{
  "n_layer": 16,
  "d_model": 160,
  "n_head": 2,
  "n_kv_head": 2,
  "head_dim": 64,
  "d_mlp": 448,
  "vocab_size": 8192,
  "activation": "swiglu",
  "norm": "rmsnorm",
  "norm_place": "pre",
  "norm_eps": 1e-05,
  "positions": "rope",
  "rope_base": 10000.0,
  "rope_fraction": 1.0,
  "qk_norm": false,
  "attn_scale": 0.125,
  "bias": "none",
  "tie_embeddings": false,
  "parallel_block": false,
  "init": "normal",
  "init_std_qkv": 0.0463,
  "init_std_o": 0.0,
  "init_std_up": 0.0463,
  "init_std_down": 0.0,
  "optimizer": "adam_variant",
  "lr": 0.00202,
  "lr_mult_up": 1.24,
  "beta1": 0.9,
  "beta2": 0.95,
  "lr_head": 0.00805,
  "grad_clip": 1.0,
  "warmup_steps": 398,
  "schedule": "wsd",
  "decay_fraction": 0.819,
  "decay_shape": "sqrt",
  "final_lr_fraction": 0.1,
  "batch_tokens": 32768,
  "seq_len": 2048,
  "doc_mask": true,
  "train_tokens": 172300000,
  "steps": 5259,
  "dataset": "wikipedia_en"
}
Each number is 128 + 24 x the weight over its row's rms, rounded and kept within 0 to 255. Layers, rows and columns count from 0. Numbers have three digits each. The size before them is the row's rms in percent of the matrix's.

# layer 8 MLP down (transposed), 448x160, rms 0.0519, rows 97-126, columns 0-159
102:108126105155107131130140129124135167162137095078132092139141157141096087157100104118078115101103098125139105131126151159135132180119139100112061148171124144136102173136084130121104107158142181077124136108132102117101157160104154117149094109110126143136130114098141099096122091133133129115120091139118122092145130145130098147114113141125139091117145142127162116173099167123123136113166141118130176125102119109153134085121110117147143124169150134127112165115150167079098116132156128
113:126139123138159111103159144153082146163138102130119121115166182166123099108141105118148121120123134097120100063124178168163091091135092149138117115135116114107096120115106113117118128182126140107158120124108119108125102146182092120137109153085116130132161148130088131121154126148194135139147141104114149147113150125158084172113151133126131159111127158129120112118115162105144122125103141115127144083124172125135151128089155115071150119138134143143099124165110124093140116153099088
103:144145128137112172160131126128167132079147149119135147167145114143135162108143131142122157135150149138092144191118121139155137134119137173129169137164085122102102121095101082137116151084135124156113139114132130124125165153135135126144093064151074103096089085110078151159140136142154106110113159126127144129147139125125130125119077133096156122165159079133105160114146125126091111116117166124138119154148127090109119155094135117125124101106089145147101122157107128147125112102172097
096:169108133127144141125136122124133090109106113145154182176149147092096086121166137147108117125131107120140189130110108144098158135132128118126127151130139110111111159105136134114092142147167077130178132138110146095161089154119128114160164136114115089144117142178108107118112144130171111152153058123165153125112068114149150144171113154176153121123101133138136124158104117117122124143139147128143105135158100133101092115119150124117101127143164139141166112133142129109081147092103156
098:116106130163108170129136125119096146085151190086182132125130142095115130150124140116078148164114123142096085170147108144168142133184098154143111151134103163179131150137126095122186100132122143145158138132138133099141078118136125120061138108112161136132128142133113122137143123124121117148155163170114112124149128145127107115144177147174073125136124143118158150128118128134112121140129150112120069133141140109097133146161109148147127092116097156104152149111119123142134140097117100
102:125134135190136106069123110128120186149130133142123100112133138157094126130119110134110130116099121087161128169149118150145124124136144103154120115131113157150141130121121085113191122105166076110141128144117147131153150098120107134153107124119105164112106115133119140158105106116078149145144108142149127083109106127090159103136104126143082081149111101139151129120187156092157148104139133104110105197118145140145122184131114121172119111114116135157173121116118118147115125099100102
104:180099142100161141128107098112121111149150145134153119083130152116126078143129084141111117091084092098145114136126197110154165092118197097127104148118137119110107131161102149162119126170149126164108093123141100098117151132135144099166150142103132151094177164104134113122117140126140151110104101101113091150132162155151092081101089127086139113118150104105131117140151156137109125134110133114155137154145103148148109110103114159112124117149118101089126129130118157145113150140125135
098:151103072110152127087099144142128140138102140113130118125127121155116137134127117149144111104117136128111119130126154137131116167086129113144126095141145133151116149124072108079120125122109123110102110141142162124113137112108143152120137145089119163127104120083122149122155095175091150153049128141131147101129135184101144095131116076129097092154104099145160119102112152155138145110131114092188118124145147132176175129101112124118117098126131154134109108162137123179084153131178150
093:141124122105179104097143129150143126165165092081152082185123175086107114158102125120133122122105146131152108169146152119108142132107119118154133115126130114099139153131133143128138130152136146107153161140118139115129142121118148147074129153101067102119076121142128085066111114112117113125161109118165177157152170130118133151156122099150118112142110142115112131124112149157147128104147125123150112149118111144094099123134147140121175140174137126128157109109126146126142112097205084
098:121155118136109121112114112115111124101128122086108114203178134121133136145084114136127161142156140119132124142138122105134108120131106143115116171165155114132139173132106129119143143150127151133161119102119087106130126119140100080155128096180105111085116084142127113114114115135112096135122127119153129129131142169140091141088065153120088186142149142144142154145130136146124136092099121123087089101121134130060116157084121099173078131077115129149169121125138129134131121155144138
094:111135140146112140153125099098118116110175103111142127106164125130129136129097166124110115090098150139138133130119124099158155094097155145154110115139119133131121094138122176129162097117159088158152096133145118155173128152162119099165166112180092157105163157134145148135128142112126082087095135145120111108151135106139135135113115135101137142104084085144181146101131103127116144136118099164112127186114154089128064131125129140135112139103136146119146131125092106170191150128115150
118:140084129146157113129111117124158117140136139152115138116111129102121107124137141147135127153138122093122115127113140080094178125144120140134150141121123136084148119088129149154110112150163090093165151125167111137168160173132118113093130098050125127091147143124116127129131148142149098153124163124115128154121122138144143107129097138126151129161108133091124160147119125132135089067130128119144118171154063089133145143133147093097146092119073097178137128127138096169089100166096129
096:156169117127141141134135157133168123148100128107111131114151128124126115157138087134143134115089111085158095136118122172150145137175144137113143081109148079160161098169127146102143144125134120161070119154123113140141140138125101075108146124133150120108177148125174166150123132085137140117100095121111090165149111166134121125099138133118100126143125103122121158103141118144120088108165118130072154120114134094183166119094124124101137171083098128159111121121142079147116126121145128
104:110147169163149133125087068137138130142091097104174127154117115101155119132182135118121108188110133110137159113120158114102109148154122123117110126087132171099184168165116121122142141111116130102151154111144128134133151155108126144074141147088123155126095139123136111164163106108137140136160122111103141114121096168126140122128135145141137097174160104091119106078160123144140125150096177141086100088154108125093114113123114139126120175140105107157138131146137149124155128134138096
101:130109153123116137071141081080145108097149097137139126124141124132151153152114188125125134104126115135143143154135105167099140128157102137113115123128135159095117136149134118112112097123154100143102106120151183131139166130096113074118156097096116156161161094100161129119139115117110147130115089139136135082101110110166097173126185128145083130128117114136182131130160130078173147080121148106109167108127192133118113113136153126126106098121137148117139146134129111117161127155128136
102:095101117100098133119132137158128127141093130112134107157134130109109126114122113146111132127116126114103109123126147143109099140084121099183137135145102140147173149114120135124143119125131149149189107143145146132142176129136145145112146140116117187121114194091089142171131145102115159162111150094152138106119184151096069140129143118118169110115121139156148117102147168132093146111121111108139114135117103112093123118123150144058110103138093121140161144107069080130151125120140176
099:114110136172131130118134122104117121112163107106142157129141152126114112140107152152141137120125135102146120154197080090149096139115081163135145135100082107128149162111164128122139131119106117109156121156137116114120074105147100120137121125125140123144144175116162127143136137113104115141145127122150138120111126145142109163127151160116157114117137174069141143102151110101145157131105161165100114128141134157028109081151118091166158115106159128125146102131139146132093125067125136
112:094098109101094122117109124120128106132146140144128133099152132121101146166105110155143158114147172133109112117132153114097132089112137137099166110165124120106117105126135134078125177139089133111140133136165160146119124161149097102139110147089083134116139117086118122107153122169146145076115154131102150122132128130168149120116148174144126163141122119130201139090133141161130119104100121085164098119111126159094170086102117117115099128155111131097097120146099096135167138189122120
103:072130138158123132129131142165138108108127140194150107096115104134156111143129134123144150151100129140150128101154116157129123135085085147144166130112134127130123108137151109100145072177136112167114136099138136113178118097130158146146104130165107121163137089171105148133136127087105138115137142137145125148156132117144118127175142159095102161136171139164139128136192106135098130153124106162158125162119106089160078146131139139157126136160140148112068146129169152136131136131111096
101:130128106084160131126164157160173126109105120108127188121116124123161104127159136139186122123128123165124151159062155116167133155155096109131135148107115106122155149103158129129170118089092136121101100137122117112084123137141090128102115120127134104167118128110135153116130124145121149166142146137108095108130163101140107115127131096112051135129102130096142146114118178129142136140154120140135086159131143149092116160095120092161125099139157102092150104124118133136079110099164136
108:155143152103109148144135135088089111124112147146105122141133153147083117143149128105184105117132118106119139132118107038103134130080124128125130117137119144159114099129141117113173147112201096139125161115127089144108131152092130148141180132169144094134089128132169107118158132101138132145106149143119087121092144122089133070080139130146151148126128120160155166133164102118111130142104097115146131113144150125174150154129160131146125151133090105165109143115135143112132118160127109
108:125141122108138148144113146160182149142106144086139117105138171187157124153150130182137123129136122147133184096134142105109132116129159117081163129102146156143136127156124126134119064141141123125134155086118130131123095157083112141136102115106150129079146109148175101134149158131100084169077156160168087116155137149148133150099133100148141146124156125117110083150121119126133124146139161140094106135145127115130102120126092093137130117066095137135105145108142128138145114170128118
086:121113124146133115144156166113147114159063148115127147156140138110136094122120129134111103128137120180105115124106126169093109125115128138124127146178138127122126154122149128150087136108155163128140112158150101144151133100115120141141197134120162107154111183114112095096091079133073117126144090109160133104116155084116156103095074138146140128146107137125198126154103139160126186123110152137133103148144112117113104139161144128126135096119108111150167143162093127142132153126157128
108:160095155096166128155137116105138109131147123119133161141087126139144126111143115147154081097141115184139176159096123131125088126130104154114163132151130118066103106146137114102136103125104138120099086120096139141157156171137133095131134139142128119116112124101134109113161126154148067138142111124131140128137088101132097129190121138096089111120111106125144118124115144104097142109074174141136141108155133096156133131142083145067143141112120115089109141123176159122138146177146115
099:138130146128112099133131151157087119107100091120129117132132148154123136124110138148130067095118122133116083166059165108129130151174099162164140113137141175128140165103111164131151112142134123147148142112145126087100136132145068143159127118100150110096138084113129143152120140156124102128158098101137139091098157140133126110159123123185105129166084148119133171129115176140136137101113136049118122132094088106121147128154119094138128115119122137147149128120156143100099113122107108
091:118098123135130147145097151133088125069086144128108151134122148155106124085105115134107115187142091151130138112136144107105122128145129118113114110121119145140127138120131103121125165121140118116178140108145142083144090182160152113140131157101125181141136183128101113130111132111160115128153167123113171111093135148076147118095148171157146111076150110141126128155102158131120117145151149108122157110112086115091113138115126124135136139150157125112145108189089090120115154159091172
090:101117146094089140125132151161089110126125117146118128135140136137121110141113127149118131103100120150119183145122161141118113083146162089087149115150106131108110134108180151124130126112134082147114086148091137133109120092139152069099113193170124130149134090139107116092095121121131103149126087090137140098099119132132153116149116123104104172101125141117107124150070174110112119162081142125121108105112181144142106181129111135139142121123136111094133145141161146131129147091172125
098:136123105122130071098151104166087123091165157143148113135077125092158128132123121143108151130142132114113154117100108191140107128177151124145126105140117114101177170114127125145134135096116107134147136097114163104134141128135128135096135135094123154126121179112102100138088112105113151154175155065098162126114158123124156140160157085136127138117085141122132111106120122159117141124087136099139146099105076138110115114110130137110098136156102155104177118138137096144108164148128164
096:168125073146111133131105124181152121146143159100128133104079124116143167136178126120118112090157157137149136125085116176147116151164171138132123133175113125153150162144126168132103187103153137126120138139147123099119131135143113137114127143071125123143137129112114122141156137140127188128130148136131115105132145154151107118153141099144072081140100100115142149093078144102114172093088116133141124162140123110125109119154144086097123138142145113073162139101098109130120130118160132
093:157090128107118144145111114162115137106122140121130134161104108136134098085125157131101145092141106112129099148121142166123180117136112090145130121127132115108122158151136154124123172138105158167171107126132171137160091065113119144133164132105107136132149147108095113111141109133097098098112104126154115157112106143158162144109129130087093136082086149111141136195086143120129144099088101140108125159091098134100111158183122114156132129156099099157156130115114105137174145111138129
# layer 8 MLP gate, 448x160, rms 0.0732, rows 98-126, columns 0-159
103:109174126128135181140107107137109132114145158178170154109111080118075162130121129101116080138149138140145127120139148080150152096112149103081114134157138120126099162110117130115147104140123106128094149134139139139180114151158136128102133103130101103106110105130155110129113185148105130117091115155122096154126110117133149153119100121153104157139097119099097108143159123155162150150103125153125124144131132103162056107126109111172087137116157102157139157122153187123120131132107152
104:122091102139114110123170132131117174178110102127149176131128114124153105124182101113146140070103133127088150138191122126123132148148155146123119111166151143129132127112109197167142120136163136092121141104141099109075115152140112141106172121115139118121149159098148089165083150128141127152132146134113135116170128120100107125146157118145129133120121118176149157159133093148098110113112122116131147154087128122181105071144120118132164155119112131107172135107113114114106103147121129
094:107152183094124133096102139127153114119177186106118087115130128147144140148138098132134165128119140104139117113140131131158135136117128152062146144112126113116136107170140148082160116115074134174117117097137150114118150149112160112108101128133127172133121122103135151124166117116089189128140135163136131132153147118150118099086157115072104137125142117105147154105148109149150134132070159155149134149080137127161127108145101134136156171105090139107117131111125096152162113169153130
098:148154120099110117162126105154143156136185107091129136097145108124167146131127119135142121148081111111142131151091090147145172154134119128127137113098140145096132099115147111182093146132113118136156118124078151117157185117129184065143116116157129130138112115147149128134116140089156114139153086142133162129148107138165135116120125087105103124132133102123146129158104168130144100149147123154142185124095122152151073128100134151139114139088114145134145170096159123127099107179118143
099:115133093132088149169112116122098097135136135143142148109153138131144152128164124134164111137128135149132139122123129122154127125115085108107138100153140057154133109120129193120117124114077147184151115103109112140135148126143185133086084086141144081117152138134120125129129140124169109118101130149083138134130148121163073134113162151130152157115139128136094127104133075162086142145167139096132151078131126118156127077139130106101107146165147146131066113133112118156140137135130144
099:089113154128071110140110151159144106104126115109112157125104124133106142149116079125111138115151149172125169127114128142139068171126152174094153108112120124086136116154140119139134114126084160168091096146170086106123131146177132096122162142130087096120122108137098119094114114166128116177149106140131132137064121084129112154138150123139095128147082126119117136112120156108132169100108131124129116141123165132136101082127116121126143175145131121124154159121103131108114092134175124
097:142124107105140114155115161130124126098131128155089115097162095109140102136110134127163168110138090143132142164144148108142113146093126137115156072127112107145095157142117127116116137108147115128104133143127148133162107143110132145147125175082103187146113114089111146178131113165129121156065144152129141084159116202100132145104083146111114122124116110133138141142118121118169169115103136126173077125134136138140170166115108148142112072118142135107134104131125153143127160162157110
087:130131160117128106100132117127143130114133120120132110173118166095137087142110138124122125138085115155162084177127177114128124129112112124123125116131106150096131151144137123131189112104128125117166153116109102081115128096091131149098144156107145146137083099175135115114129131096142120164136154135159171109153153117115073138125122102125117118133113133136109149120096166117131149104131143148148098129099136145117098177132140173122192132151146085157174103109153134142109166066166095
100:151141141145127104093151152161120145115127156087121164191165109132118118137134100148144170140102124110139090101123105121144096108113123175130132122128135124125132142150121128093150133146091141138106169162142150171101117149128108128117200101118124110101136136104150094122120168143108099152102116100142193151152098104213135126108098133165098148134089122108114134158134140156102141093097117106109093106118139148103137106129112118155090119103134117147169115129104132138129112156145108
089:098118155135113157100124060141113106093147149137195122128117157144126134115105141123146126140114120144106115140138173124108089121162152136119151092164130115135151137103111129118102103135118132116146136114108177113105127101134082105120144115133084091094125128139097122095140134137165111095109089156109167144112115146140164152137128134141134144106141060114151105119139153144185121100147176137092114101154160103148115155085149158163142146126145098113133096090123173090124128129093116
125:180151150150120163122128103117126144154177117138145123120143130153096142182145111141126092094157122107156151100116129119136108153130149154102146116168114143122108079134102119115128130123144158165131125137092108088090101112115083180105159127184150089116180091138150107139138138112089139123137119111091124094153119107126140138117119114148132169159123109123148134147134119131133091144127161151107131113142157099182159118113132067159109120146134098130096130137119152065127167107125145
091:127128193125148154189115133126133125115153138107099109131119111096127121114088108146144125167157085116132141142176070098161124085125093105138107114134122138110124062165126108142131128136117118137161170112063085148149120132115143131063126131144122140136097134128147133101150159128120105132123119131102129116106101135136113118089088147109136146186092110126170125117111140165148115147127130155120151120159108133129148119116141159128133075095110117083107130102151142116143153151087144
102:107141138125155145143130085105137098141103145133131113123147104115170154147105133142107104149131135129131143098126153109094103137112114091134099122141148161101152141130132104096125154071123082086116166097153102149130146143154153175110181108156117139139116132133117138140144134091136144131108065106088087124149106155127143157123107128181116140126120088150082119112165097138136106108119127159141115097142130106120136086165109139116156164092152138107130160146083161160181136169156120
102:163127121102142165148127111081154143158144136070117091115134120142140149099111111156139169098132158105174142154140106140163110136142110112143140107094098121134106098135143129128183156095077110081101120143131084121106132091148120166110118133112136121119111088118113085174097146169131145139122120146105158115124107122152124086131091173139108162177141107126126113101132107144131094149131144155127111151138116166126082147144124131161119136114070129137103120122110176106103134157139109
095:151153140129075132103138124155139149157091135119115086079129128159117135112106140146199144147122131099164156115110162126121094162103112164106115134125097146128132155105116153142161149128158114131108101163141086137116158106094108140112118161149154091140120122134155121151144152126151151153116141137167149109114107145152130125167130136121138160115135165176119127070148131116148098175155107131144124092165134142179142110142144133108162100117156094122093102080136159127124140181123104
099:125144130122209161129121080107117156131151140151121119153130164151152134140147110103146108157158121133120143171125145113157139178145121121119139137093153090091129095096106112125131126133134114109129151101127122140098138138140114089111092126110118119069120122144089123106131122101145115111124123123153106136119154116133114120103056126107104098106093151120116134189149137157105078073118077113135164140135114151099141138085138118132176110072136131148103132106135100162141106101143144
102:152158170169168154118154150150147122113130112115131121130091141118146124101127147110116082152087080101126154133135085129124127180122143111141102133083127158124139184121116115169152111140146113148126117142097096100128139115103140157126160135151135129134098146150129129127113136097116102170139118138160073139115136122110118133134119070124126083124126108120063108122098080113147156159165153156097128133151130120136092180161131132133152131111156113143145162097152140099095130072145146
107:079126163133085123093128142118146133120092147140136188149146111142115113136140145130136101113138107115158142090127095123143137137162099200120158115166130138155113136116124126137157130152137167136117095143136110126146139059085099113116157109171109116157107096155126110161100147111105135126169154154139113141091084162159145168146111114134124139159156153163142163131151085126108111130090137147143140151137107099143091121140114120138159156145085137143142141124179157110167140123129101
113:155144085145095139159142106088138132121128187154141141124084127148128128147155128114123074102121171129093121115133126117105134158114122153101121109144138130116134095130128131142121141128187169136137150131130117137132128142097160151123175087161164100072118141178159128109101138100087146094107133128153110118086124106091115146122124155150137157121138091146121122108131119145171102102118140163130168169134175119117124107125144154129133160166111145108117173135106149072152121149076127
117:169135146122125142160140116074108113120104146161101124115139155164090109134137119116162106153127133122093126132147103120093108119098121109149145135134154123159133111104157124104130136107166106116099159122133101099127103124126142142125166122180137117125080109147148130127175133093138089118086149144117085125106104109111163117119126136174140123141134099211130131114158102141128138138127121143131131068142186121181157167106133110168143185147102109164098166129142123105143118139107124
099:077111125152079151120135146178132134146079126099119164129160126194118128138084148145119163144137129093128125090100111098132111112127134161082110139105159137143096103135118099149169113135139108144129100141106120183119089129133140135153118102151141140158142144162172117120112150128080119182138129172146117122154092114153136105082132144144122127125146129135114110136108098165113149146113140196127125163137149098152123149150132135144130114087112126158123151137169100106152151171125124
083:154147119107122137146123124144110181150144114142088158108146111142163136142138111144172181154150136107130121094123113129135098138145102142149089128158104150146129135138166118122147142152109127121089119133160089101125159111112172162162083161155098115118116098135129133142114116129134134119106113099123172156114112079112165147131163163158155130111126126124134095139123168119103121166108117131166138098124162103118169130144177182120131128088137159123080094144174118142142131176079118
111:132142160092121114132169149135107127157148119116161149126143116128105112144141109081157070098192144137143156125092142116149114108096130157087162152150109114111162110146094105117103103110132146095135123126161113104119102134154162134157142114145112072097159118083142130117074120138095110109074111108151142149130114105120142144104105104141105127118064110155121142169124124117093170128137140160117115162138144105134140093181131110078149144161123135151140152131116150134122146155150126
096:107121106106144095145141145125138127114111130117146113140128099114119094156079173122076064107139152159093089169096129147150131139192143160140155120145117139103161148146149136102122110106134161122115158133157129121124152140144093139172091134088141101128147097079137163132119097167152168147146132095165116100160145169144144111136147156160097100126106120113137171130101160112117150117150107141166093155124091134114115148175116119105100105129145123103153125129142139137128110154105132
091:181123111140123141123124131149142170175075134102183124133148135105132151129121095140154139118114127132170091154167206112098132138139128107150138071107122127144114158158139108078142121143069090130147133134103096168141102123092098147141106150141148118129113136134162127172141113115133147108111118146113069126128121071108138113154119113125166092143116144147124151138129104153147111074136120124132112147127138156156118132170095101157129144107104128148092132130114110139089135122142101
097:143112123157130157101161115096136111137121127135146114125121105098110152098096166108097161140122092105141114129153110111130125105069121135134093136162129132166137136148110151090140161128137131110132140071112145171109114132127090161157123142124106082129143106162123099148127133081133124136132087108142085124092158136154109121128146128118128155172142117142178117140148125094145132133174119174126145146107141140117137135162147160178139114176141138158054080095131157088133136102104142
102:147111140161134144142151127138098112111098126163097105081122147134123107128119150112137145105142131112085119119132125098097142139112119187110113138109133132129107089129146103080107095141147132107112133120154082123133134143138126129135139156123162062123149126110164157097146153085137127119069136158102087129166111145122125107103126111129139108167150137161100161106156099129166146153120137168100119128099174139153139148142121169119112152120140161118150202114148137083178114151097098
105:144134173121146181152130140113166094140145143174180141080153136117150097087108164095132106144126111132128117110135120122123111143113097124149128097089158134124107096106106074131114119163144132148125125110121118141135092095096126099153112114146110132138155151136158100134144138119167128115129097142154107172090139070124143160132119151141131153160118124129096133126162147153133077122101145099147119152139138153126126137141142159112128113083104147168066122096116144095158094123102187
102:136121186172154119161137082091131115105102148104105094112135158106165146145149137109152132190122113122130123125116112134168153093132143140121141145146138149124087078165133100151138131133134102116122118116122075150140188149124118079133077107133130096073129150137135160137132144085170126111135122156128143144106120154137100129135157132142129102171094134156113141108201112141164139108155144133122126085127145124164141078111120141161122116134142147123088132107157130099129119125122143
# layer 8 MLP up, 448x160, rms 0.0691, rows 98-126, columns 0-159
106:078173144130152162122133153147111139129164136127146116103134157154087149123152107095151138163133191110141098079093148134119115092131138122090108121162114110116096141111086126089130135155091146113159148125119124112156133091180085137106077122129156112116125109136118115129148144149170138151139108113122138116142103121113132191127120168119095137107111152111160100128167140127127120144087119157124134099111158092150135088116129113097123083155140108112088092154128132081144121101126108
104:089113094160112119155077131129120122104150165074100146084162138159108148145110118137136095136160127134177104126101174151093140118105125156118139149179140147122123103142121146097079149161098112156145107139115133119148149128133084102131125109171118153126163089150127184120148111129126158139122157118099137155128043113100166145125144122126125130093133125089135099130120101143137115154130093143113143111126112113102138133109156094129097124149144077191125142112132134135126129113123136
089:118134154094106135118096107120151099093142188097121144128125091120105102134132156159100125095107111107129188113107100143124136148155136138103152178113104128111170161127164147109119115096117115160119098121139125116151137165107122093095119120138136131150124124085150136130121106099105128098167138137128140098133161146174132073122138121104105107108138098081130118102117127101170132142100173146168105169105121109171091097148129104135113149118114129125175152130096119123195115148153116
099:124161104103126127104145173120113101155127103094111160140120145132096128136110122129114101094156103100145120146116138133146154105069115157113134081178165123114084138161119147103179137138120127118105108113150113111120137178120122126162113141127112083097124098073129144138066152151132154130128138128112155150099136132146156141121083103103099133130079065117186121115105115116114130130153151107131094137134138119156141097103132171106165113141141120139106120150158161132089157121159133
103:127138141124149110145107106118102118138144088135157149160132082104123136147173119088139079113113183148137149151134136135163159146126111078117146093093094104159185172153103159153111124122097112113170114099122152125139128096115152119131128180126126090085115111090120141107064111150122128124126102103086114121172149115158100118142100134119128106133110171112082138103110111125100139089151148106110129114154093128150120122156167125122118120148119134148101132114128143170090145101143127
103:086148156145111110089092132121135117131130091139157136115097101105079112104128142157126166147130161162140156156121106138123101124149119152114147120147113162142154145155123090101130118120119171131134144168156103163123137120156107128122085155089071148109117129146066115137130107140127145136107133165148136103099158122122133128145147118166132109161126166083066140160153142109146130101144103138086147140106125161109098117089140155200129158165125127100116117102143108157139119130159125
105:144145124125113129126114138132167066137118130128119140090127100128157110056115160183173137127146075117093155153137102098167083130109166136099162109147125110128103150113104136119098163118154139161116142125120137094147124166116130129129181104134110139150097137095110120145146144163143095162120093129143144105146140129110111114117099164147148149126126137176119147131123075125159120182132134164141119087115152127166119165131109118154092129136144102155117122102099142128126114123073141
091:135149152176074111111130112143143108114127153099103200135131163139168134146161121143125139168129151133122137144131145106142114120119122119070151147153167166085137087111149116133150166143153128124124103110131093136118121185092117129104097165122136097126136127141125197101112125134147125122105169155137161094142116135159113106091159144155146164126109082144092108144140124108107140165127092152149119112114166147143102151104156118121144116132124141191148164111128123106140144121103137
100:088122111140120145136107093133150104113172129172146123079134147145120106133089152141100102101178126137112139136133140119130152124158109103109119183135150167131116143132125139186094165093172122176139112109152086090142125125126120107135130137139119131156133099175125114158107133104140136082163113149122114074104140156084111118134096124148118129134138096193191121125129121137148115165143160103099156150114142134155131155109129117156128145114105131118131132087129114123111131135064156
091:142151131098123122109159129123148127156109100122146159125122132179088110122092148123165152118109142109134186118104100103124119111093144115133152154095129114086161165146116117132113106120133151139129147093146129126109115080111154162153152101128111153156169124093148181146078119140137105082119121078095127123125153067114129122123106122158138115153089150164130156096114123110087096150120114150128120154109119101133127109155136102121096125138147155120173155129100107169158070127105153
115:122092114124137103154129168135095088084086137152097126118117109136133143102152137133122117162109109152138132117132157141113140128163132109148161092167141143075154096087127130172120121141144109081163160127160122107135154160134100097128158126117107143064128106079154152133134153169069091160115173110100158145144154123145154133144141138084111114140113112147146126129111130163134106099112149159121109130137141100135148099124121113106154099127132083190176125110141119138125118143130101
091:152151086133126121085129116114121134147126112114138115110135174135117116129167120134118125122105176123098108092096189138128114121125147110128135120134125106170143150090122148124138130118150129158092139153169168103094134145101108124138141120110136104153138128137125117145143131084139154154125112143173128173089152106127130168124174076159108119120156144135066152115133113089130154108130092120099115120070140117154127124144101083136140189144107094184140134116136092131093089136171129
103:114130111136139135129092073140162146112099136132114060116139129114137147122093148157135127119107146138130160126135108110101127130131144130134086109141145129159143194157123134112166125120127081087118155124115108121130144142100108137138115115134121124163110115138117122176125110098138122092123134159084118085115120214094127137150149130106111121141139115134106125111115128123157060107101192129158144082108160122119059111141121129126161163137129110114153150103139142155154117156144085
102:136139175128099115112109072086100097125109116123139183101131129155150139144156164110136103132156164119136165125107128129086166145151143124155165133095160110131147140114149142104137107122130096134127108132113128108159144110093152152093086119100125083124106135126123117096133111116152147088146084147086142132135052115150151146123093138157140074139094116124142126141095123118154103177169142088141114148137120124159123112150109157151121098139150136100066143112131125133116096149128148
101:113101162079135149088171153151146114139102106157158097178149098090136131080096143148147117172141111124137141142120155137133132103103168147124131161112097150124153118152131111160143109139128119111160134141161158123131144113158122154114124209145143116078109154126132121140052138100115155138129120131185155098112148109115114126129172132109126142136143146128128088158163132109176115155131107121139129109135082130093139105124151145134149100132129086151133126098101114124161111156137148
096:131108106137107120109098107118153066107128125076123152159116116073098105100186148136113107150113109148125114135165124107121097146109127174156131068142122122125134141116143105170108157127103183122111091134127099090168096144099129149123129101125124097131112121134146092138121093136133149112131104138154129128142117123130065166147090156163142154103106128116124134135106085156139143130108164133106136096162161100104134117131112119075148099164099136120114154162153122112114120109167147
135:155112079138166080147148145148112102133141121122120134145114105126153094116151153117083133143105121145104145140108137167094140163150127118142081121126101140137163160158095119137110091143132134095153104110144132117126085126132144130130130150110141132117102137095129150109139079137148115105167129096141112117141142127105092102146131159136141106079129114102180111143097151083138123077149127153151173147122078129106123147105144133155085090177133134091164122180109091157155164106124106
108:114143163122141104132147127139160085167061157167153103087144112064138138118157165114146144150129140121120156127144129135112116167103131145164086148114124159166133156127115122139144121157106118114121135097161117082094149132152110118110104123119119108167098094183098139122138128124106129113133166179122125131141125163084130083159115085153151118130119132135102156110135127117140100085129098149167148115121116129152081139127085128111164132131134113166134137110137178141141103095102131
104:150118127157157143153105144164160139137141127138134151126097115066138116113130102178107101134128112132133100168153129147116125117132095121117103148101145102156169127122106103104169106131116152114113114122088120126099112103112110151103145117149116095183103117180167111140148092126105160135165138121129107120123125121130098175143128114121129100113159189118108091129149187148115100108127068172131149157118158148122111093129118083182111143161098129131131092107095116112131110134118150
119:088137138138130119088114127160171132120155115097137166144104109101158139128077127136108140099141127135153117125130134088162141131166129134109120110116084142133124135168122144173166149122117129155140118135125137158099176140124110120135095128077136135111186164115127115131098141164110136159135125122136151118128138145160079155100129104103107157147109137087112144138121158130139117123106138113109124198111091130102127055147106150077142089106128126095143083124130137157083124139149174
105:170135121112121120149146111102167111131126098153098138142092135139150138144159092130128089150157150130163148144170123126129155135160124102142165152131112134136144176109160127127096122166132121125110154121163074103094176154089128165103115116096086116083125102080128114127174151145174104130087150157146108121139153151125110181147117081121151122122060130111124145141122125128136127114134156094112120085099122168116113127118105120138127144136149148131140117082103135157101087115120145
085:094131126126138096124120157143116132142080137171083157148151129138163140120124154136141149136149099134130103127136110159103133110144116122136110130190093151139155181148140133136108120164122152144098130157118124102128129103114128179139173182157116092111106119084118125156116081141088124109164118098127181137094136061108132135124133152154139150121118135142180084163094155122125169147107116121155126119127152112096137106176153126158127131115156095119143123149153118145141149168104106
105:134112161103164148119155161094126136107092138104145112143139119098145128097075121143103159089146176141107137144136131130104094091129133154102117135142119151097150101164153140114130134059147119127140118120172123151109081096155116158141124147132097129116141148101136149090134118106105114102073083111176116151163103124087143152105133139121163137119118142119137138167154104100136151145124149191081140165130106150102120132141113150139152122124143104157128118127154154120149112181168112
104:146114118104149138087163119108172132140148131111140140116129096111103113131153123142141168124184125119113124059193103138130103092128141108120111120106136104135143103147156077101116120113147123101092102148136146137112154153128202151136117160149114142164129165144168136126160143114145152162120150151152129130095067117150163133099168142117141142142149131140102118137147114112138115147144105189133126101141159152149110149132130160093114155146143114124113154140128156195158129140113131
092:091094122124121139119080145190121129094092166110122121123099152100126132149093127152115158147126077135135137091103196104104095163162136112109106098117127168164117157117132120116135133116123121123154140117124109111151085131174119145143131160083140185130143141153104098131119110106167119148130166121126119109100128137077105100119141145120165099127137123143116109144092166106081118106118152121140138090157108116123124102137129123151132145152151153136132086141072121138130177111091136
100:156129120131109157132154130121157155112151109125167114167113118132130127094141122110113109100131089095124134161145127123108117074081123144112143103178119100137108130137096129137118160119120147137139121076117150120118111141117101103135116157138124082093188105154155072153130141108124097136132093111138143103117171128162104140134167099113120141156103140068140096150104152134097135142171136134105143148148151132130181122135123147157142081151140094150070095113136119089114168092150127
099:173140109174123133164130114150076132089153146169096108104118109123148114139093150135096158101120148144080158133115121130095130135140125153120110139141166147105126093133154117075111095125130119136152128109129118084142119159153112122138148192112138093122149147112111187122087116091115160093127124083130115148174147162119142132120121111104142122151110145127115152108136125098128163124091122128140161104135126149095143148150155144115092163142127125089168162112125084105127143168083101
099:171132112151157165169098123129178122148124138145099117096116149150129144093141133095121101109154108132149126109088157151136118162111126147174127072125164150164149121151106126141073140142146121159156125111095125147161120108118099090180106136122120131147169165109135118176131132104141177104152118115188105145118160115128131137152099153103146139122120126109105112144099135147083152100098117102128139189158104128095119105145130117124132112111125155131122157076105125085138108135115139
094:140111155141134099144131058117124121080117152064114091113099132103162140113123140104145111151141094133156123167107123162123181118124138146142180140145128142109112109172124136123111124115115121107168068083111130140167176142122121081121106104129126120105148177101102188164099121098113137093124104121144096128106143161141137123151148129086104104149092146129122126132156107123136158084133148102142121110146131136115140121169117118180130120128114135121164142135130103102147126146165123